python train.py --positions="alibi" --init_std_qkv=0.0203 --warmup_steps=200 --decay_shape="linear"
Each number is 128 + 32 x the weight over its row's rms, rounded and kept within 0 to 255. Layers, rows and columns count from 0. Numbers have three digits each. The size before them is the row's rms in percent of the matrix's.

# o: layer 9 attention output (transposed), 256x256, rms 0.0654, rows 153-199, columns 0-63
# v: layer 9 attention value, 256x256, rms 0.0341, rows 154-199, columns 0-63
o153 108:114128122134140096158122205134147118152098155119110202171171175083146137132090095204160160131126157136102151193060091122143162113156099095088164201094163130177107197156122108161136100175112124
v154 101:158193150071170124131166163129120168107104109181186121162110143135180124103166127115134152077121119120096130107161120110142169121160149164179088144110149078137109109100042074081101106135088121
o154 104:123132119084055108135181157119171199125164145169106126154171114101069174113114129112105108165166154152155132163093118096165092137152102099077137114125131078096131120132123165167153144107099083
v155 111:076176125180158115127185120116170163111096099134134107156164151157140110126151072115090129110148158055112122145143125135158177092092072125115184158155105100142201099075191134117185173139108155
o155 117:134163073093189142123137089096170103070171134190079116103196174134137134138106109124114092083073080115143122062135139121138084096120140152113169116171181127116090082143182111153107113160178123
v156 110:141174115097124129148152162096090176103129111025149089124121150162092066128151092170109149186154088120130167093160176133152104110083084128145075130110101147148131108124148095120148157154125208
o156 112:151141148105136129110119133143133123159153145134082143122189113135147118179124120045127103143115096149123174049144097167145073123083106127124089092166155140133115134099129113122151129202126123
v157 107:146132119093094137102181134107094178130133133113132162095162146096128123128200127150131150142169088153152113111090132098148111193098064122186103158110181146189111081117075147135119093133114075
o157 103:109134172128145161037143065112107130107138138128099101119123159165137143114138081112138153139164140058112114156112102094107152153069180075120146145130178131169127073097119085108124129104173092
v158 111:070150144178080131139180141101173113145146145111118116091187076066141170151094194138124094181114126141076123108102166101141140128059085142071114066122133111153095112159055140200178146129066152
o158 111:186199101137161136128088021128071090139189083147105156064079134153180160095083131100111145082174116142161177064123105135142142105137175126152112142103111114149119136120158153163145095138121148
v159 116:124169149112101104113164112096122113139128155155092098207103160102113170118120114185129081085135098142161106063106124158122123159112167064136144202080203160099130132088102129117107142089143190
o159 114:089136175116073179172098144109150130133065121135154185127109177183065146106139154104153166102133118095173159097143094173146138141153133107123129126083155143182085058169148092107108134179083105
v160 112:135124134104175168133122144090147133134104114111101150140161152192082093165147125125159137167075185123126155147140145130175126155228145105104121115144144139141104164175031161091137146159150099
o160 111:144105131109104175073124183139158117170123167180086112100148134131120160065126129114168103091125097147128121173043116151148136159108126091134128117193092102160164139113105076050170172165109141
v161 109:095165091162167096115091113126087158119121147095167159173118143119094172167060132106155106177101171112118114134103095101143104096179121086158087086120107158140118119165146141166167139185146120
o161 110:110127177141111134098142140139110122102111096116137145080109232089156171114139133085122169124142175126096135139197118137131164190183111165091146093083174129139159149128172089125120086169162165
v162 112:099102186096128146136145042113140142127081153108073117168132121184166165091112114124080159126085073100131169194129141126128147098130096132146192118084065134135085092153143164131113109117117100
o162 109:109097160163087161121135148118113107086133084100098147181097117186158181137109047129101121116128153121082110119093096159143173099128104155132085109096109173139107185143107135072116166148093135
v163 116:141157080155201121119097101100172078105095141095096186157115156105109103098163132184108171150102164140123106109153150121095119134138130093104106092150178184141078077118175146120118122118140125
o163 110:171093122111191153138171085070133162112060086135112193091124115154103146170120178063101136166179095118115148151116083133100128150125112120125136150161129121133108139205130096085171149113083086
v164 108:180145126114150152163138115106160150132149187149122142169096092078134168116168142105123178160140099182100083167169156204126100072121151121052169164155145078163157096184135156120121138141178118
o164 107:193161125184185139169157182157150097104177116118128170174128123128107141121112109196148120125112156126149131107096126145112070206120130061201155118132154153124109116140176131146115115183117160
v165 111:183151127081069151115160123111113096105120115125147155165072138128093239110141094086161154129117103133148156109088153101102157137135190091098157151128143131153108100140134123060110173129139144
o165 112:133144123127107121091080168184158190174091109111197131129169157100131171130128109098122128114092141101158069116085074139073068133138130186159162137124230154138139129128143133111137108106124119
v166 116:181130150133111150125185106185114080167198133119106138135075152117191132118091090083164143133115226106139146127070123122113168142086151174103148162106123080124148111137147159164154161101103114
o166 112:150178160080160147090153164161135111139160100150154091123118088119120125136158119136141058101121098147155140177154133131075161108089127125111096067113152163171129105167120120083088161118106113
v167 113:150146113130140105146088116110147115085141112094124138126116062114097116115086071143181091138114071122103108132153102176113182152111094121143163079144121115094146063108120124070121130139137118
o167 111:066061119110151135115154072122127152097113140067207088104168057115138154172139096140166148162091159147145103110109124096127115145143125165138132069215070117167182068136066136110137123113151162
v168 112:141174168118140156178123109139152134111166078130123109094148075162136151144155095085163129151082149125126098169132124131096083114128166100115159075130105108093164093135154116186086118134120191
o168 115:186134126129095150202151101127208163141113089132182192117173108155159114126163078098070105123154146133144145128125156142130157128114098090072114145083094113139132144130100099140104105109150127
v169 110:128113153084153077108122085105089139156052142179132113060101166134114072155154132120192136147151140149107136119153186142178077124101135111155093106192101117120078149121132150106149101027102165
o169 106:136129132117122146191182104121114128119105151140100177091110097127171109116112097102147094107075092131067059096109148094142098093066122185092152149135160154110150136121113144142105130154138139
v170 114:125106076168143117108126152100158140121144131147153101159093113192159095125147187146138114080111094061101161147097094135161132111124129147119173148162108103131103174131121133107138095128151131
o170 111:103161101169127175158139094170111158160122113121098131059118130045114182146105176187150154142148151146145116073115190161148132117098129171093106053144090119075137129181191148074116147130102140
v171 114:135075105108106106099131093127103126088033089126146166137105154151141120082110197148125133144097143083135139118145091156150217103058130149127134082133132127151125122092069172147131169113118213
o171 104:130124085122085165096163063141099118114156146151144139091126188079150101183150102170065090122163148134087160093137103152132178130111164119130116131149174174091059104157108065103115203088113216
v172 108:157097141081141124121132101075116188139058157152126053153089104095151143141129161157134141070149125118084133118154077134141164107119191141076058099094179124130124075109112132167104154162151147
o172 102:077086111065141133151154065143188097142150158140188157103152140176102157100119129166122106142145158139117180118117119119168150124075148137120164166086104067074140115152175186089131172069124151
v173 111:076097156087124131159174153127182080126181142073133120160133116108137094134145105091121143107132197109135147094081145105140094081114087165152164101094086190150158156105096116195111120168086137
o173 113:142137135116115143097147092102144101116088120065175213128137028107132101118117130171072083103145140112111101146150147102137114103155108140205165088158127090081121159205093147154070114092095033
v174 110:132098089119122151137127162128204088155125114109110145123120090098101109148144157152138176107149176178113060186063143100113169125129183082166149122123112136112162138114124133145102160163197153
o174 107:160116132097121084154164106195091111074137133180161172195089152110149164146169117142158151112144123065124161192150129091142159102097115142211091112154147139124173118080112137068136188097110149
v175 110:098152169134188055083155085160135121127168150100101076144120139157178156061130096163121140124098146161125133109054096155164107171137153141113163123126078101099093117136097168099144077061176136
o175 107:124177126111139152164096192129106203157074057139169154127103111083139049151154107155170160088088147137093118107078124130183168144125142131067075129119134127179109117162134154207129123160096116
v176 111:129145129177132085133124126094090149141168159143179107157124104147169215095099164138157088166179091095126085118165122077128101133128111189095117103135165144136144150136103126163106151106144142
o176 114:115070088121120078137094112107148138136132143109130136135143097127121105135149109136116204109161173134179179160158103150135136144110130121081074113119087234154169108154136113165191153164098126
v177 101:133090180140140192182060091108161166100211114124089136141157118130133174148103145112122125127139095157181189109191214131127118132131166163115126106143158146150205119148161066133120113127139087
o177 103:170137084195168148119149078128099100159101102130102105148106162128131138146097117118146158133136123138148125137121108133104083100152147169101145120176176123110154143160151104140155097170129132
v178 114:170096143162171117205092142095104065095124112113142126073100155135098068117153138185078136078127213127156167093102153138149147158102197147087125141126128072176117176141108139154119140124129136
o178 113:137129132163133169119103130089134123096135147151131111164178107106144168152091074123159106103104155072110159144106147129078134125105132144127188111107150166111161187128131078072117104167175097
v179 115:096132179172079076118153131081138153147113088103140106131117145105183136166106169112142133105136141056148147126133164114117107165087177166107126127118150189146109121090141137128127080098163176
o179 112:170124149167156118093138116163217163132172108122158132114108166164061152062156141102095129112126131130105049132107112080163114111101157112119085187159149127132114182150120131149115101105155190
v180 113:131115092148132062142108126074120083191064131131138146097132113128126159139150108207130175102164141118091156168072097119127128095164135105144107146157071108147131178104141128131185082135114130
o180 114:115140111162112178154116169100162150180071169189148185076043102129065141129090121152101161143118072178094103180078104162159213147157164082076128097142136148129084118090106132122114139094145114
v181 116:138162136130067194133111137130106140102101114116120123101135118098098108120072152120111128157150143121115133119089061108183136112122103147103148125154075085131167138108114133095085153123153155
o181 112:137174157054138106136136171108094131099157103195083120148137126078135101187159153116069065170180057101138105127161131190109099166154125165101154104091107125171207147144102139115132085112152097
v182 109:125149140079098144115130131089103071101144169160145097112126124144150088091101085105132105122155138137105118150212074143127156164130146094145160145097106127092116130105116164175183137149147136
o182 107:115087072141130161111119153146067108081151140078068108100065086148159091140156072130142141149154190146122104124142069050083158101115171098116151138090116155092147119092123161149175112151180174
v183 109:109119168134092167137119089126166176093040135123128132176130157106144144138191101148151134137170101122106140154136087167164093116116125109101136109122073154152101145186165115113106143112129120
o183 105:149147094149122163159059185154066145127106075073135142134090118126120098131113127149096085141116086095155182149102135164062135090102156118128100102170144108145082122101141079117135175135100148
v184 112:150142136109120144093170096128122154149118116088099173117100086151139117198097162087141121134087122118159114155158100119130085117148120103076148132067092134151175185080152098119129108089112141
o184 110:138125084109107107082156108129132114153108092119163162112154084137069118119142124123110134172154089109069157105186150147056079137170052141142105129126117153092106128128115154181145186157179103
v185 115:177116140076191140201132113137107150135110132070146082127125152111110110129063134118125121106157171116079143120100114081127139092183088145115150152112135110100180147108135117177136141091103156
o185 113:108133164113140144117102174127143103218168148147123105096129111115147156201114111080188076075133098130128152127120161093089047099089165193082141114165113132112099114139139121155131169160102152
v186 114:144169130153139093158151173116101171109085112141135134099095133143132175156114112086103138109175126068126133140159137145145126146118144187150158146132111149120111133167192059163157084210069145
o186 110:095165124137177055108141095152188115091142123124149141161198168169135106139189095144118094099166147127213097103122132086072146086091127132115142076119095162168111100143119087228117161180140109
v187 113:158165163099133119156095105150199148126085137153103088128152143094112073110130179154098104142153114170160083091111121123103118092070203122163082119101180146193133117173159106196124095130127058
o187 110:122103149144173115115111101099171140104172092106125127102075110168142173132135218159107151188116168134116126103082138099134103118140098112105121098179149081149118122154092146128165118163140117
v188 114:181103130173142115119111105090095043127104088130093132153108089085126160118130180118151091145123164130160206153118132094119155101147133148161137112126133142148070122202118187112119086130148106
o188 114:114170122138126112135192215127133189090146097096067069080127119138159124127146173154162116095133187139055141176134100103095172071118168144090102115119104133131142108098103110133135096094127147
v189 109:111061141114180152139196122099105136054134091102128161076124086050059143174130139135132117089103160123154139133159119118084186148119112118174148181122081110075203105138137119118132075125197131
o189 108:140113151112098109132176157061073120136098170086124130127172128136181124154178137152115140072101166050144177160086053141162139156139172146123122188139089094065084119180123129136170080105128115
v190 119:113132150097144122142102088133115088131080111132115091117126183081131152182121158102075177179114112140142107175116169053093141142156135133147144056138058128108139114167209137178191141200191139
o190 112:113142135121104173110125111095118145116152165119081147120093151168111127087160087193184147126131095167105186121062082129153134077139070145109071143095087097152062148068076094160086087142157091
v191 116:107154157134071138163107147149072117083147105111135170138110153141063148098099106117106118138141106148113119123171137122073214096135149062088111122189137101151088099101161112092206106119160084
o191 113:128123144143108085129104144105104101189099092099136088144142115146133148130141147107131083152181100143129147172077080141086141122131144115147061156127202107168144115120131102103120148157231141
v192 114:112122136153150093156134078090086197184124136149080152100146191090091145071153103128122126150071135057102107094116074118116141059124147161107144068154110141186151121145094161119084122158174110
o192 110:115128164085158114176126144152086137118104140137183193118118157133149140152142152070178111136109179071038162129166141120163157117100122104153152140121121080076100144153163124115113146147138086
v193 110:162098144098128079185170156143092083186127106130153152163099148126131121080096138173170152176165118132067120140140147170151106168105138133168126113168112129151080160061144122133134121129060151
o193 110:134140090140125143099148087142115093218112141091178109160160120196133146103147140130178142107067106114071154100153122136140116137071131059115141077165173198117145123142149127112123107136130179
v194 114:140155071112119115073137115120161129074134112182130129110127136116144158117109102099085117121114193137190158153176163171198099183147104115136060086123116118142162099160134107082154079120125142
o194 110:135174152133113191123132105136129158149137152168081079156151110112160125121134120091149146158203141089127101137118173107048141140133117112114118166148148150116117143134108157150136084146111144
v195 110:076154126150179136155117147075150117133080157230184104084138163209130145174129065165133134110105100075180162107112126100159138120116181135132160147095161107146114054148131128151070072093145190
o195 108:139063127139133150089135105102137159108158161073145118105130175168122103077126083118179158161114176147115057103133144141156119108153078127156164061165149155164187102100114119159097121116056252
v196 113:129079148160143085076110152129099111069109138107161097144172134193142123067166110144184159121126146117086097114155142134101194108102087080056118153125113185102141137112154110173108095104114152
o196 114:145135148121134057202089109076079090148141119090138069144117106132113090190150149135177058081182158146140129095090164126150170168152110073130145139163179104156131132123108118113105117139113118
v197 118:137172150107101180071110087109129113137160153091110140112169109145158093079154120112130126104114084151112151152134138112180125179073142125149156164187129123106109075126193142094161108160098088
o197 119:132100181172143133111164164192108130153083098102096105069095124199147114162117090095106172096128151128191146115138127148057165187159119142163164140083109131145117048153091172105118096157167200
v198 113:122096133079114151137175148117180110118095149171119141137170129084145094075145115131115124121147095138154134140163094107147116118120090155118126134131146106132180109124146157153202128174127146
o198 114:122125075125076161138128175128082082122124095187104180187111100146110115063080176179134076135175115066110144100131147106102185123158127172140159162112093103090138077171112154171106134162145172
v199 117:130158140135169103112167098115127086173210109072127128147161180109133176166157144119131156144166137053165187158121161147122094089133149088082092126148151107092080130144104165132132106155087186
o199 116:136139175145098115107150137153089181137118133133217127134140114152126134101079134091086067160161109163091142129168092141136130106162158127121123129165146162205125129129162157114171090109121123